config = dict(
    num_hidden_layers=10,
    hidden_size=256,
    num_attention_heads=2,
    num_key_value_heads=2,
    head_dim=128,
    intermediate_size=1024,
    vocab_size=8192,
    hidden_act='tanh_gelu',
    norm='rmsnorm',
    norm_place='peri',
    norm_eps=1e-06,
    positions='learned+rope',
    rope_theta=10000.0,
    rope_fraction=1.0,
    qk_norm=False,
    attn_scale=0.0884,
    bias='none',
    tie_word_embeddings=True,
    parallel_block=False,
    extras=['capped logits'],
    init='normal',
    init_std_qkv=0.0313,
    init_std_o=0.007,
    init_std_up=0.0313,
    init_std_down=0.0035,
    optimizer='soap_variant',
    learning_rate=0.004,
    beta1=0.95,
    beta2=0.99,
    weight_decay=0.14,
    lr_head=0.0139,
    warmup_steps=200,
    schedule='wsd',
    decay_fraction=0.579,
    decay_shape='linear',
    final_lr_fraction=0.0,
    batch_tokens=131072,
    max_seq_len=512,
    doc_mask=True,
    train_tokens=352600000,
    max_steps=2691,
    dataset='wikipedia_en',
)
Each number is 128 + 32 x the weight over its row's rms, rounded and kept within 0 to 255. Layers, rows and columns count from 0. Numbers have three digits each. The size before them is the row's rms in percent of the matrix's.

# layer 2 MLP up, 1024x256, rms 0.12, rows 366-579, columns 0-63
096:070141122149098150163150119115178153059115136168134106114162118108098121166115139151148093120123149096130156117132118127114132109115129168132065104125147137091140108059179126127081082112132166
106:077157170155143147117180109112069083164092131149108134182142114135131154108103056069151113173108167166129153122086123167108111137143147144099121116087143104122150171116149128124147100167068076
096:168113080099111105095181156121157100114126062113130134147089141116128081127145113106091102140120144097115141088157102099151135213133136117106152163165134115074105142142137108108105128119098094
103:146142120164171084146148147112154089110108109135079119112145098141128113148119154142181159199133147118063208166127078082107072176118175120134100164139213134152134130137153117168176087124098141
100:058115113168125146089145164121082133127125101166141130152095145138136096168126121110078153167142115135103155143125108171090156119121102174094133078183119145160107102084128115120188097093093083
099:121115122118153127116145114095124108062112186147187165110098106123078133129116115149140103139125170119051149170136072121139091124150160166135102028133131136134118137179157163146149090104152057
097:168109218115152117115116118146161074121144115082095109121054204131167089149104124065167104151124141118135127132118132121151145116127126115143089124098128151063152158150128093136157100107120051
097:111111116200081137080106103086207176165192152110116156132114133144118115085137115095137182114082123161104146125140060131164088090124141193152153123185071091140160110137212148104117140086133100
103:085117135118110117143099168112160128168136180156166140099168120112116130139143073081134132222180156073180112117198128085136153100177144124064089087069185096052157126141181135155157119112161165
108:123135154128099069186104134163099143138120141128123135148114096078092109217135074126101087110164207128160104194120137136121087161098111111098112160161143149104099096108140089098153129226106139
090:168077123126127143106160114092127139112093143125122104143113136134134082102144101142143103138136122121099130161131108167143136144080129087139078130150144147140200084168130170102119067136094155
099:091086115127129137123113175103070138151091131096112098159079150168143209189052144131162123159184127110121126154110101107124154108157169153114181135154152102097127102181099081100124114103117135
102:096144150200152113115121170064176132173117141143161132146118155146131137125144157164225088172107117098145153095090193080154092128145203124176152037119111167111121149154151133123151130143116078
101:070066142133104059128135097143123153098126137154069168086103112137184093139136138100096125189139161139132139098120106114159157091122152162153054133135160148062153128166161156140142134158205059
099:168110129118140071111073153168132080083212066133118152122138104150127107174158164064133135169106132190145156141100133124113096127076139167161164093055137088106123098106154095175124096095125121
101:115076127084115169147112119108151077172099105116072158106096122097118091099141108146101123119134148131086151144128139128134080085132118093105185108148115178094124170123152126187097088172146156
100:127141136116137154128126116135139038134181161119038132166137075112144178132123148134068139133072075139112162056156163128115128106134096125094081090142113131134158092211122158206138164104123144
099:098154116116175122156172115030124138078096129140092066093144091098101150158140161129149173090139091139071151159123121122114125082085124158140171179156175099141131146114097115156126124116101069
096:052202065079155133122161180102147147101068146142125157106060080088138201148129111125152139110150196123123120060166173120111130125155198117135107094083086122110202171102159082165114161099162146
092:142179121131188096101137107131170162149147115137186092105154131103118131124066101109099110114174171178187155194107101149095126110115122149114109123071177117121045104077152100140082126067148078
112:127089104151119099142180119128119154091149131127183116095093192148114120121167063084097094124112120100120179109138135138114114180172124116149167117160078146140139127103125129099092136166129105
103:173134132122194100128134139127090140107133137130118110130134153096157141108106081152186215118096138142131169156115128075136126145085152085110097147168171163189126139144064142111097147150113114
100:142101102178107128136135139073116149093100157140089113105105125112103127133064116169130110172141184112116164061070133075060119175166119103096115100195152172184151145122145156135148072164180081
096:093117100139126085150135148092152147109087141094120165087156184092087142138102138124078123078109146077155136109123209114162150126187136137184134190137065134139172120085137148036119084072135090
107:175079138172150159176173142070164110130089099159093119139110120166124101144131059123145110131128065120089135088157147111097114118099082112077150128155131106138079177099030076105105116124124109
102:158160097151152142092100145136173145125138139108105133140158114136132133114142121117100094175135174137150094084077105149056114101100113129124144110076150095133070148156170089142131141169151108
099:114146136126165128114160148100174150085126078159097151091139122121129140133108128113090126095164120120139121136135113140196065095113069146181192118154087131049222144128167120146146122129188120
101:167135090111046181192113102131099131111195166115091126131161144142117119110165129138139131094145114047150184149104110097104158173125134143133131056172135157175121119127167097096120143114133098
104:170113121119154130105142133174129145151190148106093130188124174106146141113055140138131103162133148161158108101152117139153126152097125131105130122103137131137130179130145165140123078166178094
100:155100120124187166191175184103176130174128125124109097161149178172154087143104078144116082040112128104144135137138149102218136178140104114142130122114041149089141162209095174090163150111138165
104:082139147115179131114113129098133110146134076172120091134142157146097117086127106162130105101100076109141161133122126103132081106158094195085112136139045172109101122082086102123128126115100146
098:127084122124135132100158115130148142116151139178121046131114116109145103153150117171167045134089135115186130109175130171124123092163127088103106146091210131060075163147064163092116127117076102
097:109111122152179082095165117128120175145118090067164183141126079135132087127117125117114114062131106126102150105155085142108144106167182070140127152135095127131113187126127111085067122133149157
103:171108111117189092143182077104137154130125089133119169133132158138059171098155053110085077129098130060150138128078106136109107141163138178144184163138108143131116113144121140137116154103114089
092:106164137145180187132145178103113114174150087114161108127100067131170088120175072175117108154147084147182120140175096172143154120131110102109157153091129103125109115121153071094139113153152116
096:163135119111121170146130096160189167108145101142139146168095088127131123096169153098174118210142127126106119117145090141102107107190099150110134147176084086121126097095129132142124132114173165
097:108174152103137150083100161148148158181150099200163104120176114106107095153135122089135080108158127127108123143136147070118117087156142113077110144147135197105114074116094147148133204072116095
093:114138151188090139137121098151122124141107084114137081117200174120164133095080119151118071076169168133175164082137135096098164037129206141120102103138151119084092123107105089103144157190091110
098:119098092188114128144058123167178112170122114045122130142113066093155135158164149098105172109072129041101141120130106116073085142097167150100119112139124113127197131099170108131179168108116153
101:153137152081140134133111118089084147127106096157124137120164158111094189192179138057167121133188095084145142103081155212140156135162106126140062145114127164150145136129152140186160114154132075
103:105109117097157081147153071126133079124157140178095165105135126092169137133106147130152135144109099136055136153081131133109124082092115137120070127092106106168176179167112094071116147107136146
103:141137066153151079119163181183111148094140104120115178135096053118150126180128133131145119085125189118073120144124089151124152116169134119164054093157128169086167102106127126144079137084077067
099:110066132115138116146105121102179166176141135075128153097092170074069159111126063110100128182100075128104064142121114123154054125078101137102184177131180134117111068137189090140127108074178128
100:131126153159097143098081120105143139121165107048123134127150149123130160123136148125147119096173174152086120129140139133166122171186063114092094179148110137107111091171137101088135093105124107
106:143136160164131130100118082167113101167149129133168141157136138134140101169123077202145087114146124137127120122133097112074098096119160086217095194133149167122119163135111094147101205049106179
096:152132115094173121130100107133116153102116134131094127130187082096132149201104087097126177095192120131213088103141084169167087162103104098083080173143165111066144133159160165167104174178116167
101:066159106093124097087129155154121140151176141150135104102140047101157098141132147147197114164125167116186076133136100175185156124117155109178168097131132071101124109106149129071118058164148148
102:104162107150190167104174149129093090102172132103125118100121097113106092096090117151140196186106091140161109172164104122131128120148173170129181114129089134192146152189211123159135077073128082
098:105194130101165129090225115129097114149138138105092076147136103097140172075149128133144120128122086136152131095090147059148143136172079091143126185176159149142133132124118160188172135169134107
096:131146140176142176135130077182119171135080120090079170089115145100105089178126100150093113185172083150085117091105119075121131118188127124133115158153126129124096122151105155087113099103145111
107:105079105099168127143119158138145150103105116223120115150081177141114139124151123106125132166092104084176101155077105138106167099168146158138053117087063106114106129145151064101150132104168148
094:116157132111125109144089115107135117168125126103139180091153117127135118160124135108093176124099112061169121155112147182146145145142149145126119108150128222118124173089142106158209114154132102
095:125081123039161129085082132121139151071084150132184151107157153138097063138152065134154121092108092046149132156140113112171075164121151195111172125129148146135126125107147109118124144126141058
091:176109113130123118146089116102082188117142130133076162095156143069099108143128121077104126112072095085165106148195077152119089143116118108172095117200144102124085175080216125125067152120168111
100:131111119091070086155187124086105099153150107157137130116138108097170078109109122141141144106147081085112095131124186133125131143131108120200091137205089116148130176128163151174122066119144100
103:159098114077139105164164083106165131151152160107133124175129055158165120117134101100146129085096103097163092124150109111137139151113145087121157162120102062060127090114155082072162101189147059
103:141160108130120158094185085162075129127109156132073092128152078118137139141143138122142107111127139124101141129129147090125096099187080142110143117147101151111142061129171109106130202064073131
094:163124156093120098155217129103074110221100158124121138189171116076147098132158143121150142125078157096119117138074139097163135095112193098141149138098185115162052112102183152098121080157075150
106:167147105086144163155169119123171098140093168160176097147125069123125133116088153102172068129151078101190156060111124133107175112159106139075118137157205082105053148166111088193169101100154143
096:113120169073109128104154087167138176086065127131125156095155160143153156119141135005138138150188139101148154131190080192143132114122109166083179171035123079102101130151159095203128118162079118
095:167116125085104176198167182153124171137123115141098101145124084148123140100072158089118141131109122094090138077111104149160134093077114151098129083142149092142142153115079070121135146130130122
102:167091118099117150117151096143175131119111065111118075152121159086176114117187124126126087078051149163160143091118086137153125228097109140135135141136132094135102112063130142091170129165103142
105:110114164133117128113174143115101072109094128134116098057106163164102110151137148128096118115064105115140144071148145122135128132118071093085145135127125131197189156119109092112101193158137111
096:158098097125111236137130072205161143118126123136163149125158064173127163149130161185078102123093097109131101114157172132141151143126132142117131108143124078033186109122112106122080060109151129
097:073110098162054142135080091094081076164107120129151120142098155155194170202108139135119080138138138119141180125069092148124124094177078160120138127075160130148126136084151153139136115164178126
109:142171118090137186072105137108106140118133096099038101114125133202112108187099123111129100179117168150122191184195144082113137113139159145115122081069077160128145115119134108155137102104211083
117:193101126102133176136150182163101105128129090087144092113144096139106083171122126094160144144147150092116176082089141138127051123132152114112101167053169085116130171188135121167154103174133113
098:164106199036176140107115145114101159125171122150099125116136060155132115168114119117137078148095110159170144145087090104097138099111152096127157130124139132113150138120089135091147130138158097
103:176123110170167094149057106138152105119152131143110107097117135091149180113088072092110112098088167133173131129157104080141118162075167140147106102095138126182155171155123142088144163086144108
096:154117122113088117106065156177108124153117121146145137160141114141081125145126172131160146172166160109134096102115133124101129187090074144128099161130139130052182120108118176150135077127144131
093:138099141091112163139184158077121131128143118108131145167093121117133154138120097108140098093137106099156131168122102169147133162022135148173132174128097127092138125188091126122116143159143140
091:104100118145187165127095098181105136114104115175080164106157059153124170107156127078128142114143114138149156087159075149125093175108133089142145162154089089142102084074159073091159108147085192
099:151120158093193089098125066165145072092137149094124139122099108095126133059115132090080084120167121133100117132204054057126068070117144138103158130136154158162172143130075160109134164122142153
110:138123085149156053085113089064171165136122135074098087133159064116154141125070155099163138120148183084144111114077181124149103072139101146090117135138126138136147116151123087198161167136114127
096:088168102085184137140108179135153189130130163160120098072116146127144143095145165154058150167183126134179140144155121123137180158144148173117167099082158187091114130149087127103144133120113100
096:187106198122130095089125115155153086097132113137098113161049121204137134148189122156141054166157126110137126196100065111129109140101192103157150102114154158091169106104126071090135100105081027
102:166091118122148152101108132141161099078116088089113103110097163090104171177136170080154099204150137089113105192104085116149083132124134115194181153074170108090139123154140169120214230105117128
102:136082121127138075077147106146138156126143060082137120103148039171123187171071148046088116165120130126143110082218108170119101124128099147120101090117104107103139149142124120091199143148158078
100:117173096172082121143130090122192140123105146094116110158102107146172117069144110146097097121118138166144135106097135112127150085107216157169131144146135105197135186076126140166137174130148220
109:177142134090085121089096123175129125084142116082132157123157108151166063103092090147157097129133159102193098125156140110087178112114180131177163150150116046122112134085142110164164102116186133
103:138115154112075118141062107145119126158128152111074032128103104165119094164172075122127197134097142113117108141160094148176071149147131100109084106086093064128133162106123132182144172107145080
099:218115140148145094126168128140109097157082126158154170093123086159115157201120118169121098096136163070134070126120151123166130105165152149140141161127087153114097142142143131144143134078128078
102:011140122151174140152115136127108151115145083187127133128058165124145167112118164133127130141208131138090098142131160116119189165133108112120138146140077101120168121197099108124142121128107104
094:158102106114094169134123099147170184138114133144105147181115127115152090140128129114172124123161118133121102077138117058137094124100154136115094098098163128077128114146116065155117155120086167
099:107159157130168108136136209079067104123141136134173143118098164149129142083082089126042107112087187100089090070149079139132155065110141114142162146125163123099134164146156081134124154114095166
097:146152140126142144156145120083191098116105149111115090093110131143110121150111113082066093176163098110082080120131130118139113125106078133075158148078133113156116139136132122126146109111092164
110:064125142144128078119123120161098132181167103081077121137145120113108119168156143079145127094099165154153111115115122150096082116165079156125154124152118170177098184096140128116098099072166115
101:118118102127098125117104166141115132122107125141107026077156101123103141171167131091143104125110211121107053138146064071096138126110134086155090118122126156169130165111121103174150186125106154
099:082167087143063095161160182088151170103144119162068131094130119115092148110114160170132112111163174197255146182144111137118146116130129101184102113106116116118173132134113088132111123123172143
100:164091124098115127126168161131124160115147136087160143120119139157164163126160122186130099108148075105082152145132084116165128150069146106134087174124179130166157190094118064082145195069124169
096:121114082105099112127168171140166153197139151105123121054139193173170058119148164103134122096114131121154094155144072134127092199125138167131139071134173138162111178070168112191179131115127120
098:110169110172132088124125168123113142139115154153151072110166047150143064134104141137104138133207097142156139095133110163167099088223170135134118103136130126086129119151141196072154114090157052
097:155116096095072136037113138109041160115152089081076110134131112159097054113130147119126128157081115142086108186090145146055123156153066116149109107093117125173078167174109126118087143078134125
104:092086091121105110172144155156100126180104128130160135152099147145135156060145091108154057181075117136132051138172125165127179157167135165152181043164130147156108102123122111121125145132125103
095:153133143129164098189101127112156088140101162070136160105056146181099193149155097083124145150135110159119135130106054130134116146133212168160194086098095159144142104135127109105078109051121065
097:119098116127099097152140172156115040106167144095154082162103043068126136194067086042094077150094122111128167156084155142150104159197133119155173106068109091104074150094114134100136168156151095
092:127151082138125118139185159143118131106132122130153153095083124094110184123118172150117131112158090134171123111121125121105087075135091117121171123147117118063127136172105131139150154126120104
101:095073079113110126122162116141096151170132158109125110163122147100094066137151102148110111070119150168105129090154076141194070134129122149175128135161114126114129176173116148147169090101147157
098:151115119103194125153111140106135126106177144148126131081116152180128132101136198151078143173129096139096163099120073108028123112123093089136090128152135093115179129140136125129078099135151167
099:093145130105182174135161078109162099125121157148109112081123140070175138149076141149148138128189130105149166127133145097148142124082066144100104099143132090208180076118148084138153183093129079
096:085159098115127123091101099145136143135139153124170126096170086073120129111142111077062135108183216165133100136112156163154110142137117175120188098117125138161134166076132084143145092133136054
105:109126091071111127143054137117136099148162108153124155140135180097130087127132155107161124096073126095128103130090155099135152139179133171144123116123131184083114162185081129124098198118109158
098:091113093112176091105103132104143180163178138114135166098163089116113124130114112125149112084133148101187134171138063110163123146127101141143150050146148158099099136107072147151104094096126119
101:124104187106168109155123152111078100172167113136130111167106115088158160158162125154131136117175109106137118186112100131057114133146118184080075129170180133069144103123136129120136103213177085
101:210155175116196135106104127111132113143159163161149128169147125117074172171093085090096112099141120139175117106134107104119057221209172156186120072121139057091072113101103088132078116072108166
099:172069199164161151154100120138054129153086125165126147121133127033090138088132121090166223105136109135105142160163115112090167226129133087120159105170120170091189158070124135110120128120082167
102:121127128110178109108144121106147079091111128239157132182099196107130122107195194131140091145116149143168113120123108121095084164098146121162156134144120136160100099087192128118117104150104118
098:167083105140101041086109136119107136147112122194134109098105088129111127087105100117117165129183117105111138149139062200174141091148083115189198151169188079138126125137182075137108072130169111
104:126105134115122131092180060120147179098153120128137172159124167135066050171132123125121152116143168079120169157125111045067128134132150124141147129104123153120139146139122224158087123092084120
089:141136141122190091132090160086104139110122134155101144091142085142131151135134115066120145114035147062137147148196170105118128123118117103113126158179067141146188145145110175152130130138150150
112:149136137154134101133140096090095151138153151111102152146037126151168174078087128144140138164091177122149133164174097112167154174130124129147170137155102080217100069131157130125103131133144112
105:156112088136112143074139123085084144147140123145104095109152156178186122122122121085171165132122154176141099152082114131077164191106146122182130105071077122181107128103105108099092108095111140
097:203124071152132074091081105144131144131164138088109116125172086106117186086095148153107131118180160172113170128138171121098118153142133104134150136143102102078112109114164156135210177164126129
105:165085132150122153167166149106121103095110114138152120072175071112149156141162118078114171109058155116129117073115143141186163086151094155156123109155037111133113103100162096118131163123132104
096:084111174158125074204113121149155133148143127157137144141072128175120141134100136147177120123127076076100129170127040181142108147078125099063163143104136135126080145131134056091142074154141203
100:119153085123104129059129090183104051130110092083064139137087171056118137116096091128174172138135136141130081129067092165079146097095123179129065121061182146110159110179114173153157134196159154
097:159129131139141119104137191127114075115172100155137161131135132123146169117162066112125108109099182087088109107072081119174107123134146148128140103101075110141149103104104064093165120179125115
097:104179137136215144167079115139127186045085073124086131099181082165131131155120143099111206145108128143142138151159110127121173155141163200091170166144146083105104143132158176073138122131162137
100:163122138175096129175128127151095103150122131128198059101105107080068150165121108122120094181135129111146086083103160167137155126179143208130087138108124063145156082145090074098129127153125080
094:144116165121130132103108144166132161157123131124174085155093097074144111126129207117159098148165139102110100172142107133188083118127136173187157085152180084189144087105082157188081162143138112
096:114080151107138054107121088120120113053127095165120071153132162119139117140135130085101152164134076141143110111153145160089080170088110212142139138089115080085096097141156116122155102112124120
099:103163150142085119152157109074096127157152145168153089124145126143099155144128105098201111124090128075152135124164069148076131140089147122132107079095095142151159144149124075058105147127131120
103:105155199096113189060128174131175144124115124144091159094155095136135134194122101137154065118135134121171116171121124104180136181128079124130141189117189150164187170138101133167149135079132198
102:121129107091160136151185142102100140135158123155122102121116149101153150097137210160117165139163052150131149195135118182133116135158144203159154117168157141134089156099147114142140182206104104
099:075126090072141147081093134169111122203110124077098113105136142088080114094166092054179122136116125104125088137154158089098125138132150053109120141149136072115141125131166120148139165104170133
092:112137071166210138149099199120093096126154178098151212136083097077105114090112140130099137062127121155094126135126108162103122142158132087113142179153117120102080144124123087132123140126179088
103:096104074136119089129115048160121146162093058159123139080129125087081139157144148131207137137125133118184148214074142112161116116158073133122156137144153176128153141132175148149117086108126118
103:154105137123092108101141166119115135142155110112101125149123172122176118133143219100086118162130027074181167118139057092117101053165061147140135160119128115138070147190140114126121135109075128
099:117135131098155082169140125080097183107180105166135134049125115153142087160172104129155123118131148065131142189087132126143172125073118125162173066190122154142151119069102110105119106190128115
100:137134115106137119141148114126152119061104138151114141154119120137116104113169138101139134120150161165178106124150120098185201183152104153159074105140106136140104179104134073107137122170139179
093:176139151117159131153194139083158146104114102146064126140181133035057154179169138120117043058079065132101165146146111111173116156122152077154116065123105124098098171140145137193097109129123099
097:077120092092163157115161134142104152135125159113086161084087063190220092122156079098109127106146179138115129119117124152158113077116153115166143074160113162143163142063121155117112154127157173
099:112089147154127101138129155097113085135183132100083097155124113134135130143183078143107173161147160198129125155143067084132146149079129094139148099078095158105128093122205140121089168104086173
097:091103112145131091115128098151113112147151116107121136133118151162138131119146137124070141081133233174113098110163115120086163140105119128145124131068144132135113111095166121180147151077055114
096:127142110139188083149119142136143122145133133148099084114069117139132108109059168090049138119113079129109139158137152102129104082183172138139168124117157123097186094067180196162109191152158094
091:175119159227128108102120163149183148115108049118114194087110098073192136101083099120113152115091207138184138153126098152135078112107155091136122144161170132110136153066133148079082170080071095
102:087130086117087113140121140118103146171109133111068133140154117106136118122098116179124126162089117141164160159089057143164154121109157190179125063102089154097122137214180056138086119132158083
107:145060108136139099064142140186084104143106113090160105179109130122148080076137197199186185120172104119116115122121152145136115162103129099130073132111172132152104102108168144099133198196128140
101:152158116177077130189144186144134129135193217163152106093207152156096096161125102160104163093158141128170167082152155113145159212132136092110139124121119172107137190175070097099081159119114063
099:119138189175165127085139157136050110143137092136140146147101129069089139156132095140095104142096093131123103129125158115097132107144115172110145137076125185118124166119172156173112198154086121
098:150104123057113118149140168135165157106146145164096120111090139083139094157155137107186122136145140140122203205195185097186082144119141122129131117090154181143130119085140146100144066133092153
103:131112125124121085148091072125124113111142147183053095155119109175156076170137117133131108207148077146196120123092117096144129183084126140110146107095146113110092132095115082113198168227136083
099:096147111188156135157133160087101158177067147150065187129141160106082109142151095190132102100166213165138125128121153168118139149105149102153067135126119121144145156121141119170153159109163197
094:158221171118143154126125148163208173084162089140148175106148159155138153180126134112111107136105092123153093125145124149143134078141097124173152113190117116109121102148121094126134104121088116
094:151089145174126145155143127129146155135162114197116076058113099079137141164055108123183122112093158124145104161185176044066111142081146113138128102152116058154167125122085179154141097100118136
104:120168099121091097080144149094066158154166166080105110119116115076171140217142125050143137122104067128169081158155156167118129099148102091165121116114151136102093199140135152148171075123067081
102:105197145069159126132125144156130075106122112072136136114130126107136109155147103150104091154129124057165168142105141119073139108060066117142087147094148142155165109090150064132118107131204141
101:180102078168074118090080061058151118150119118111133129137105132090114071114128078125135116118138180158130147129127095149156155161190104082119134063129191143139165160105075090126131067138125088
105:121170141106142094196146154102139096127151129089141139121137132161178125189082061144115081110140160129054116167117077092119098140116118152157153044146128149183120110100123169115124126135153173
096:152105162110199116148133078155217109158062120100110140137152123129125180152149127144096129121084122110112105139099104177124101123156105117073076122134132162092100123091141121162172153139151168
095:139154121101169123132108114099124118141151142085073112133135101128171044156144171125136117094161179114117119130132128097161047076107139100176115104093089146165110131114130137177125152112076099
097:104115120073126113147091114164076123106193100111107140107155147175115138139074092095109101142118132075095166211165147128100083100139162176125132154086079111134154174129149147106162163139106166
100:089132151112120191130120149160077133136099096091148125084167165087079140139089171124089069151161107121097128111131121137164070122121101105129094139125109102106144115146148091146144129134122163
104:200134095085132094180187174106113161107114141098115083131149112146158138112095149147110068033146079157173133167147111178159089176093163166161125162170093170120128141137134155132157145095080117
096:142152093122162161114123113112102064145139164164156146136116142150172137138145072149142114132090151119095179161118100191147094113127110164134143154093163146146195132097101152129161127090178078
100:129152167138200141175108102088121145111145129055081133174107080126121154144112143117177107122115154097119096140098131170131135139127133188146128181099131159162118178203116201153103126085099106
098:152107197145102131132102110104126117162102063102081153123186110091153140132126147141126115138168124117097116137141164103118173130093183140102137096145140131167133125185145126129156123137142188
094:139163172165079184131061110144112133109140222055111133136111156113145150171136102132158126113151117146140160120151091111118090172142137080090065161142105200161095089180090088173150139146075155
096:139119069076093106160129088123149152158122155123193094134151129083158137165134118132104110080195131095133082151182135145130154074130206144178076144053166155092120125153134149127123124118159099
098:135193157111146106201110189153083116110139140164149161114104088116125147133138166140114155125195121148114158163154087135117123117150104111052141140165128131132113086209102069069092160066063102
104:140160123086146120139152092114119106113079076171127101051192119128144128179107100134153073131091138127164132197122065155175069087160150054116133107203152145124137133169162103121104148146112083
107:093117075130122132140092108103128106092179122144118116110146100063172128126099129094153113147163125121148174130208104162108109133147170161090061126178136141094124131135163122140109131059118095
098:097126084112205101118140141136099124126161141181162110109146111111140144119183139158158085109143186118139144191141107143115171130078117149174054121118044144123078110121094109167141146133159101
097:122203195201122116163124118164146129113118187116140149078118126187130210174127081129098143138111100138126158112120124129150129142092146152115051098149130120146170091195158137126151099053113191
099:109087074127111142083115056132148140094093098131135117119090117108139108156098085104167090096120061150075138120108026123159197190084147137131088109138148124095141140145128140146166041061114146
104:142099139137209073156086115123129127067124142142154112095134074108076065150115116115163119145141103178081163141075148133118045096099153125103092164115154112168115115105139134105105094104182097
095:142118112174185091148158140119123128145117093118129119115144125110098098117102161183080187153089135171143126060186162150114133131166172145100174070165122133150153124134193085172175163087180123
097:139138165198145167156113144139125116091142094094120095074121141134090103131112099068130140159156176117096131122140097106057111150149096191165108108132156148099125115134139166110163143150083107
094:166132126129089130120104126111152089188090134049096149113122089098087172155125186157092143120169102129054197097115106121169128178140158145119085092131129167139149123139096119135137143135135109
100:148116073144123147110133109126087143178125156158147164137192098071108093103136153115112093152164115096142123091089049078128089119120087157088107127178074132089145141139150139158146112123117132
112:148123150135135127157127158144136123085116148092190161138087164148119149109115080104111074193116133105060151184108151103127192135146116175188101122185103140112097128099153075013082145094121140
101:078151110111128170141126166099242107129117160103212145110145110140151151114104131151067135143140146098206116102161111114160117137128163139128140121242156131122084144094086127140084118170149160
099:157096102154123135161120122081202127114131102149134147079143081141119124095090142137142121148146154111146135189109094139145140091124134081157141112158152216116062178116115149115085165169145113
097:096150144114136205138077082110087131132106071134136126160200130123143087130143106100113141163102145089124148132095136146196104098191125147140137196081136089132158135198129093083153135097096142
101:144133096093151092132174099120107156090110066091102125144162144089175121152128091094112170138180086120143125178159133144083070121143173187108166084121112174148147110088032073127220155163158178
107:153184110144086117126089120168158146104125120120157115099085114122188121104209154174108074150178193110136149159087098142122116144097113136118138087114099180100126171144121113067093170195148151
115:140070128147143143145149102088152163060191107127124075122110144164125187137181147074112115134094099119168133144191138140152098161118149128102163101100147147133091085125140133092134128225117085
104:152147120159064130152072201065113166137074120139088165117158103111136143071112140129107117178136066170134184157108088084163155166137238086138109174110165163058086161123154104121129157163177177
095:129120111170105119121114143113130146146165149119100151117195171117156085135044131119144152137100142142161062141083104077132071104147151104111120126121111120090172136148130146102163134133133074
098:137114177060142113158135130119115084108132106187143068132146107123124151090149134166176124081158107105108144127161088109130103157145172139123128132109088125108079110062087120132138120197075061
104:149132111065116167114175170170129138157154092100171167098148129149176166091157105113062055055127137063135138162174151178194155120115139093164191141168143109100113122123169153162132167088121136
096:178136121152131117155131146098111108093128105092120126084098130165176123160118116117125152128183112098089119056149138112181173082146120146139175069116126152102088151089090150114169100167134145
099:097126165189126139136084171113123081178135103150100079085139115080124137106153136103122055130109157108142130178166130119130129150032118153102139096173155146124134169096108082170117156114111125
093:137123160155159165130095107094096143119056095089115162072111106183149141118084146159123070210197176075135152157151132127134177080061177151121117111111139136130150145144144118157184174087083155
103:115140116173196170147098116207054117175117118123064121145142143088139099173175173087068175148107102102075134196121094051119121148123121133086153145069156142139185126127134129078124132116128082
097:080128140068123184125151177125178170142113106145135157135135148126172114106160106115137205102139124149129121148115161176185229128208201138153162145115102134147136140139132115129104125140151168
100:131149100167089105176092101163112136124122124150112167155131094127213132137125144096122114136114107141118168163131156104083189132111231134117097117112130126197129158103085093099130076177094134
094:157108133097113118130200128086140119120089159089124119163093086116126085162148129149101094135129053134138076156119120147135127162111133133128119157038156136097135073116084167129147120123136097
109:112130132137039122160104118123091097153135178055080118123087111101108106158162134129090107166109182132153129087140175123138114199109111181127079091158105130149098118128135143173081139158101130
098:093176141148166149174116138086162133147172091113139179154074009121128174156114130130109128099171176168146111173136097163187128076118139122160121128195203115143178164177106141120142204090140104
099:113150162139133133163156114113168131173100127142156052089122124123128128101111080126096089145180105076144142139130125155118156144119114175114136141095098144125139176126145171055105092118160089
099:123082138159143129163051120116131195079052098141071129102098185144022160149167147143172118144114099160094113133141152118100174139113146149173077119189130151124141121089122124168131146105192131
094:144151108104146154159147133057113181150131161089138173119127070068101136108104092172106058085112149113127115217127176124114079082106146082124106138090162105073088146094095169115171124098155106
101:175137124142181119111151137100153082141154128128177094148100058183150210174154136157118167111101137063160178122114169117122139109126109128072162120058054132163136194094176119113176158138107146
103:125130151116101114129082180153123145132129193148148129095127106154112077196133086134088161092162132147109135133063122161123102153126076172145107133074136113163067170146148104089136151160125171
105:128073127222110130118163071172129090136177120129149140133077102086104122170124157105052106099134125172119150088121169165130098187094155163169081088153152103064175153158071127093117092134159157
103:132149175124134124161165146104157159101207137121158168118128125130122138130127175104136108150065172101169152126086048111155097208092147154115088089118100137112137088130076144157136149180155146
092:092110133129141142113091158055111125129127171161124121121109144110200103131170116101137125094152120125156111101185150085150221127159094123130172110134089133141093139140169150094160032121122102
097:140131167087151151144069167168169116079160111175122103136157131150162131174127133113086066138085120120128109145158126128147126111166119157121209082085131124116178131127115188137100152105148099
100:173110126130160137152152054109136147154160142137151148173064140076112167139096086100109143072090153138108125215121098160067071057115118137125112180098130162152142144169168105148131111161125116
095:120162127110151166152152135141085126097118166186137136045126113129103118163143116137123172138135170053162119156141146101159109156085145093138118143125185131126096144129141060129170162092127120
101:046150140158143101114138107173098155133153128146114169084123172186140100104179122110094101097083135135099150113113088159098157169089130141125146101133061158116152172122135142111063124112107164
100:141134139141150138176174106118100172155104137112076129116104120065193153118167131153106114089116085155144132178141108133132115075135156123115114161135119115149123122122115137152154144155096113
115:177151102126110101137110098096189138116162143068127150206113078091179123104110166091083133156154127138147126170136101106101093145108076163091152074134136087135148154110125147121155115111196165
095:096073144167134116129183101078119088120102239199136170128066117108137156131144149104160128120184162144134159153129168145175106172112147102073080199139156091085155156132160172125138106110145135
102:163147117121141116116117111130076117183191122049151120175118128154064148081096129123182046186168178110116162134100129120138112132112119143127086080118120067127103167157101118114089097189104120
101:109145132119106120144162156117100106121168097121122107118148138154217177167159119109138115112160087127086077122130105174152165129155127062135132072169133138085200131159116120058218120143144096
102:137066089135118094121132106115114064133125132103143132117145117123100227165124152117046101185110123070135174105114156145077116162156136157103129128109159153099100143147130082151101040148085126
092:118184099168168110164121072156140162091200120113074117123117074085132077185208126109152117104175164123169082124135126135140117117107170121156110084164072125154140141117155164147175172161132140
098:179162094198107150134148109183147164175148121113107156095179132111176124095128110139150146157054123135107121106099117085112163121143094128137076089121081067131104141104154125158176124120138161
102:068112072120172144100158125111178081173107100130140149120180134132122166127156141129155099170151095088160160144107094117084095069111120127140126142104127176154103158109137116138125055114191184
103:094092201131116089176137100181149121142124141147144112143111160163131114106139170120126161098127099084113134091140082186091140107128175195138134088152119140091144097163166139098106135167117129
112:121202098136115119155086083102115144115181144177138145091113109119124081089197076155068093120087179086133126156129089146131094087112146144099145112165083152131194104115168105184126058112160147
101:120094154125107162145170068156120140154134094050142129124135049129145066128129114117126124100107142160144108139104109137144098118114162130180115087168133109138100184064112110082142126162164143